Weights of a small transformer language model: vocabulary 6785, biases.
Each number is 500 + 40 x the weight over its row's rms, rounded and kept within 0 to 999. Layers, rows and columns count from 0. Numbers have three digits each. The size before them is the row's rms in percent of the matrix's.

# up: layer 5 MLP up, 1280x320, rms 0.0849, rows 914-933, columns 0-159
# down: layer 5 MLP down (transposed), 1280x320, rms 0.0221, rows 914-933, columns 0-159
up914 093:541446486458527484537484497504475530543511476478480543493491515505458472419502436511413567443494562523460551462473618525500478561438485482550469436477559457526540485458466485495445516467496551502453477483449580463397478568528491460424448535490517463477457432519477522524435511490502443517492555424513527533463539486561543453445546514540487503547490550464520558482509519503554486481526499537491470565510554539567477427480543503518505459584520533482521523467487473388437492477492538
down914 097:528568469517499473479476477458556478512480436460547542433481494488537639514583479558506461478534516463482509534474462551509503498555524515453529511515537501507523416506561487529495508474609486568536538531469493522530474525482510483573492536441505519531492534483431498525526527512496492506549508617556480485512501554457436546533443475443499514428582491427502451448461457474442475489450510475477550483495386431520538547479456495497568500443489514545497427490540501480507520515539472
up915 098:548532557496495511479540492468469468501490477448475452465506495524492478500428505517457451527523599420578477491500499519485514477452467502539484523489601524467482602539576500556541489381490433497471498477553502477521489576467484469498478401545489522454506539578509535573564466503549506532527518485456506444411529526477518502531510524497520484435562535487493494527475551542556471537535569540525461498474537505502483517528588460597489496506484537494396515536499461479459577511535556
down915 094:474455448536482513479472510537517551492503524475482558538476496463536486471513493454461445451375485463467431510521569453542572493502553522443453503519465542448546515546535504517481468643500471527537476498484455473529539503513507539470510460504483526483442533484559468535484569544502526456495422511533503518495490478501495519511491476480541587563535592446451526466503534576477527457463554503487448459531465495431513493417543548440534521535469407473526549462433524476481457469519408
up916 095:500523522477535550434536447488483547495480428452419381470468520481541564502502489512454506497560491462531475499552555485448503495530531525491492413526468513451529576500518482472531499529508436465493492521513570404543530515542538512552480488534509516535466520486482497509424516477469467487507542501485449511503528479431532539459497501533458574410469554519552533443468441534511543485475456624495482445478482431514519439494450499455447499473482413542457529521578450480443492464497510
down916 095:542543446486589480553496476533474486600463491503573491533466504555448425550476513521527554538485488524524467485482566543495519508480455482603494562475559440475544480472425484526542529471491476508533411515535539527443445476479396476509418509479502486519511476513537535537536516512550527508466543510481469495498496506531552497488479489496520489546509467523443520509510536566511522510543499410462472501537588491497523571539516455526523534543490603467570507516517523502497549497554484
up917 093:470464482523594478475525484489544419458533460501485584478485481529469485514446515569471506504457524485486505443607558525488491465427467563459491477477526589404472499531493525509522430507465431527537431541497541530484434519455542446460541525438436527544511550509478460493457515500531468525509465428499398579473529485520512472515483464490552478556572488550571495539489545518534526547443490497484461505439538473469544570515563459504561555498473547558527402388533463499542479409539517
down917 095:565501536519535529477495453487534531565505516522452468525520573518531561514496522409548498466512397488505573493413537482468500455492466483438501565532466441584582466506497486490467504564489516489522526438459437576506539479447450505489454498542530459433499480499519530528482517495483545505461491510523463607553532436457493476455540497410426449455513435535509539476472501514486497441522489520476492526515501543519483457442452514489440508506494490536542572490532531484472485502439569
up918 100:447558491534465462452530510483458436405438505508486523516513456474524514459475521425535474465477499511542513546524483428490410467498511510494541494527535538526455467520449479515542470438531490509526432545529517469528548520579557523481459507516413441499490444508449433472445417517499487484518502519508481419529448535431495500458502537500518492499423497445490463567505433517506456532482534535489412458500574499483460545498495474448520435438564522543497465543543532432569420490503503
down918 098:502470523420548454527456508439479433551494528522501534519439483501556459414514478550521560522551476554458510549491464556463404572532512422500577512450514464468518587614444488512564454501565481486500436441543535456490551523444505558537536473543459524531503474498499539506556536515504481533499517488471545465519494517513499507557476522454555454507452482557459547490513465435479487480544484521453475491459469555535520441474476407485544514485500586482539476425482512481504486520462506
up919 099:533515476457492532491469559472535482560486533476523514500545508523501503506480487446491500558492531538473519392538503464543496519487485528586552583470497546560545483480446487565508483560494467498490507434522489495521539439536528489498418551446462525469540489430477482555521463506478488482505498396524494442524565499510495466545414400455459455397512448464530537570534480573426512492454477498519535545527550493481546460560557538505499479453481481499435474542522468445559514476504485
down919 099:476485451510495461458473503525510490489469489462513485503547562476519505556462470487409491490517507509586438451482470404486508528444528484577507430552492526581483501495509449402555493511543496604518524518519507467520492507521462513550486444474551513524424499425544468562491549437514524530515536507458473507446599561437519471504504527500542466467570432520480488525522477458461538464488510516536490482430469454491470447543555544484488519498493440520482495549530523468521519506513497
up920 097:516513520503531545473565516517556454454498496481575466488516472480468509495564454444497505532575589586459466517472496511520552518530566461492493496473461453521507522528506509568478429508511518570575497493551524518485515446517450471572463483555506490515536502452472453445463518416553483510486406467495515507459466550453433558449521529503481536514492505479495482539555505481534489529489535505446494512484422504517524456507547557500538550461525413490484585474471547507508492495443466
down920 097:486474512501515412470490476518525547490485453505531446480431509457468518470569499515483543494583452453504591482543483495511526446481504456515459494484493536557505513563467509488553445464520473534511445408539567555518522552560444516505574508521476537430564531514542497453512513504543526525476471437493492498465559508555510543523493548545475420509497491551477552516462526436549518517518518522558495520488526529510533524492444526519468501427446492516534533559495507542469488418422619
up921 097:514428525498474472491438461560420487551512481534548463488434508487520458481471479475475485520525491507465463543498526517518512466420526541480480529437519459491444515473494467498534481584506468405475440536561511476518479539477495524486548570496385550587526449480502509539492456524492469477540443499508496524484477402513420453500444437574471508499476530504568526553481573501461485411469568427526453532496502511524457509525539474495505500573567457516486573498521471543463506515505488
down921 091:519515509463508473568502505495537539440487508522465516505463493526549496507550546526532467440452444478479503485550446512497560511497512476508435532447427496477484462537504546495515487525524496534518462496519423489506456590484541420522527490458470475534581504476501455467493503502555494522584530442530515505498438547464512524506506562472494508526437452473557486510446497485502467457511436467479494414534570606526448536398478541494427485467507609451499456571426515440476530521546468
up922 093:402517491554589428456510500528553507500540544419469538473487502557501540482497558464496505444458545537506531536533542527498566523537502495444485512477539443516530522468467464426512481487501485431478401510486513492474529484501471548455546630518482520469538436532528498540534523506493447504484466520481498518517456431522530493538514467446490493493526558460491481520495416540494443449508463516546513538472493475559427507502409547475514512474545516548562525451510497467495481453502530
down922 094:467472460464457540455567567557502526392493519563552510560539482475491513494482500474425501518497455464478496540513516534519495466501456540509503494515457491436530452426505507459494483492466498480534520600563547643536503493424483454531524490527526556431469504544480502484463422455457482475540524475490452509530516520537548461497498477509522482523524473532463506497496503452463545509430499445510488485506464475506455464527608493456540553568486413456469520488517503480473526485557532
up923 103:439526566462520476557532483554592492470464512505486440444483412516490518481488522466500487558462529525550462467432474495532484569511487517487540551477539499502525459555493494470548521476553551448536491523501498562437489424465494522498537527430499499471491474515427394533479448505540474522563521498536452503480498450526482415497494438472499537517538528540483438496461525506472535567472524543489517541504542487474466483569514448495484476498495419515550491513486475523465451575554496
down923 103:476555544470496563417503531416485519535467520484448532490466496456469489601431464446532512489514487532439462475518514510426538488477444520485443537508453516369469485436544505524527474476532499536436502575457514571511534502570513480497548547544501453522486415502565497558483577435519551508491515518474505470509496473486481500490513632468491532486514466478497494511546465588494548512464490438461521498524508546504392504492487543523526425525510487485497432567525518478492521519493569
up924 109:544509481566489486543533562497477485516514544493485544447525495510521501541482534456514519476504464548628446473497532502553543503460489453537506503467547515546459497470418520451511460498456488537473480502564539489455537440472458585547489512510506524511501522466473495366495451492542487496464551530546538566490489490479516482564481459561467539498457419472489413535506523493479514507443494534444488479524547509444545466507597496413513501504438492422522530451529467471457446452521490
down924 098:576452469476490466531582426510544472567544521475501521452554570485532460502529532473565490473478492512503449551533496432450539531523486498514558563576494450516442483535531476449474435403522495488483494432496518485456505436528508511510490421467532510485466518506442537421519452486486547488479543474528554482614451541409620457525596519541505490578526439491464543504474453441451513492523493512473462428553605451506447535496462473472502467552462482507485528497550527475525488535530489
up925 095:501563500489549471561488577418437473589475510503534466468564499555442545485525426509523506548517421503472497531528501518558493501520461464532543422430500539438596524487471554539470573447532440533467493520481477485505523464547534503454494507504517541470585518502470457565464483506509476535512499468515411521521476517484451463451541498519480464501596619500433438570563520530490480539506480551516465520519505434503468444516415504486551513534531479467560526459444545525495538507505509
down925 098:528440436484473466496503462536466524419473575486454534424462443528508418538486530444493428407460573489477528486543503481515512523488467470482524564602549441498444501550512474526503473473543568524481452461501506541460494495425533548548557534534548490552445518452479524502562504545488508514498493493487540555499565488513533513520503443464535473510455480513544411486454481510556505496467564499404452499479495477527591529560468486473466516454409539513515518469512499525548509504390510
up926 097:478515518460508489499515451499403512500531471537447507518477489448483504491541506580455521486442464572457437509433490564517458508524461573449507484503586459497504447480428518525513539458577489505511425500524550439488490523483484495504440449489494411464511446490471509463487409554491547563474514538466510435512469487453497524443495486519527528443453452473551458534418493469546463494537464528524500456473490560511547560527555428429429444451499453481468542548541477515518580503487538
down926 100:547523541525504531469510505534491545517458487503526468542498525443498546521529522520569451491545500449607504490484429524481473519491562467503459477533527523564538614507528492485470539512487462436525481524507460445542517544490495496493556529443543502530507511522550503400454559425543494496526507551504532412461485527462529465490560497529443543558583468491563513442569494495489428443555528441543480504461385534511458584473507516523535486556475498508487487455404491426432471495529469
up927 101:452523488467526477441506487460515545442453545535483495582449529493468469500463423499509518520477471528461550522546609509565511506514474443447498511506473448466546532503431433512589472507542477424483520484504517566510566465491551477492472501530522435495488504539467459453475501467491403471542418462477512488497521470421493564506487415495547490516528516468533446433512451527516550530528507564599493410515512553476500476556584492509523558490498483534438456575459474577579527506553488
down927 100:545547496492516526520518526535522462556511464509490507521480551518443439512531479511509506469542520505551511548498530470527487512512518534506538497493496532453438520456554486503449485476443525518430407514479435508488514533570517577468482520498428473567482561418495537588440518502505442492462537535465509535535517507418518486464425556462498465519423558520560477527443416456503499543542534524427534486490556476484500561444489558441512507405456487475544486455455511430474458460524509
up928 100:565535487536601424502480543530505532537520438469483463502562499467522449475542484458534443460521564424591541442541456472538533539436527520499505463454451534546476475525464522532503541514517526484478462529503614517525442521488495498506574510402523510512504512495450548493534547451505503505464531508490492555468491566525453526442506504498521494454511508444474483507482480533517551543558513507515482532464549547602476484480447435446482505526424578473440499503507555447517472538451497
down928 105:476530459479532611508530510520539540535461469487513544520552443558474538519441522569437572547510505508515512522483518451548439476512498499422553536525522475489494456497529505453488454476433516549551485503458458523453469538443495532499458542515409510444523519510538424495481494454527469544482514515535549503553482509527447441501578529513561426530411505478418501469490534465486484446547436387511488511528453513433503524526537544437468526534524429620530511435507488458414514489522513
up929 097:466508546470511494537512559565421423479454516542495471534490508497477497402485600510502594493524484404479545475499593497480478612524477506507533482499483476440501480436476418592444515530560523516509548493524473484532561510529529509506514522515454560498532495520485499509477499551512542446514479470509521459494575506501509505540502440552518523485560515508515453541508475506430437511468552438439555541462476509478535502511516501413486470515494517563430516497506502530555453462444511
down929 100:519553476602516478498476468492498473569494519519418478539455517532512495504446409504492446490528471493463501456499544467482415495540455456509473498484464520466476524521545498480500534446560538547568505550483509453415501546506493496497449494476523526487504513498475499518521571422495468500464592444504464441466525478492529516468504498445501534521459506522444463449533506443487446479495550570513497533502470481543492553514547523521528473507475506458476499438448431420419556552495537
up930 096:519475514414454460435494483509491533479506510503509540454515504507499492510467527458453541541549497526459554564483501499502528476491480532526525461510415458497529467439585484416506569465544469566478532509544534448462480504454503524434491563498464584460473521461555499473522378536560477504542470474555485526460512511482407450551472499530494577517496468456479513463448577510537488529546507532527483516497575521472570493540434447457466560566456528512519476448503511530554512525570566
down930 092:541508468490477579536530508503565406464423480525521444508503556416522605489472498534529440492538561477462460473446548553476542465471512480447482513508597502475489584472563549491541545454521481470482428382438468533489503575482463431535508498498559484538485453519481480500466490506501546504525526529506486533494499460463535514514443517491546496518457474588471505522496510491494490452595443486514531480479494521564501480483602397535475524515523540543520538549476462487423554531510474
up931 097:541512522512464484455443487504430524502485497461476522506487420577505477494485503497533549504496498535493549471532517494548496514509552482490469522510421473413503528500591459489467545439450472524478512602507515475438472513475485502552495486528485488486437466527434511489501481503507441506499513512531484548464482585567554487529477471579475475547430548474521461522525533454473532534473428452480471569530557616500530470473519486520521570508509457460473436576471465601470553513492403
down931 097:566459470507552516472456582448498433515518498529481526553506496515509564492497542563508458474546516551502431541507435543467553491469505515532553548465480482516568471458446482511419524525529457510560493537497489530478559549467459440522466419429502470467478559453464505545468469465490482503469447546468453436511527515614522488525433541492536505483451456550463536472468520429549489506493495529508496468465527476452488581487530527444560437509489476573426533594544448478513507435512499
up932 101:403540520515513478513559488480536508455510530497535500514473495536541509509524557410525441523464461578525495494450497481479518546538511477466462456450467535405543530557504524474456469483497527577485553469519536560427463526527552566463532428505436472508478455452536507483504469520491435464489525496500500474540503395549510608479539475445477474368438487508458562473506459541467552544494513446520505503434482505468478489431417511462459480449502495486486522509484502531478523456436491
down932 095:444505464511475526543562533581467528522542442513485504497524477458422466443439421497494581544478530550527560574489550503485546468499554483459518474497522497489483520452515489495469467474529449529589424499444519436462521491471487475459445497525539510525472504501508493454546462505492459445509527476497576486524471526585505561488530519463465564600476479502504521425523420450559558509514508468545477508470465542467473527502431541516489437446475450573519541496547502530499471533493453
up933 099:532475504535527552555533567435499538452553510530474424539504485529496495487531514497453560493531435547455542441480592379491453471540528464536498477513451466476534439534468449409522481464520464583561551463524506516518542529516523478500520550453503562487497500487505581510568469501504464443475529430402492534501529501515496468507542511540507489500493460506472563481496504468534470471543501512461508425475456483501537519486478533487507472511507485523515461450519477413524466504520516
down933 100:462553522467508537493561466595498525463449480458503504446509527485465563462559514457554489519481517504586432549478442535489490483441505503507524527472501545500475516494487565552552510496481493501478542497493552488492505451464522494464503524446506524499524466554444499526484491535482472576571462531475505510498508506488575497475474446423491487520489480448538500483468528508568510537517481442601505558508542484554556521454527477494469505573481457605476521489524558478548464461531512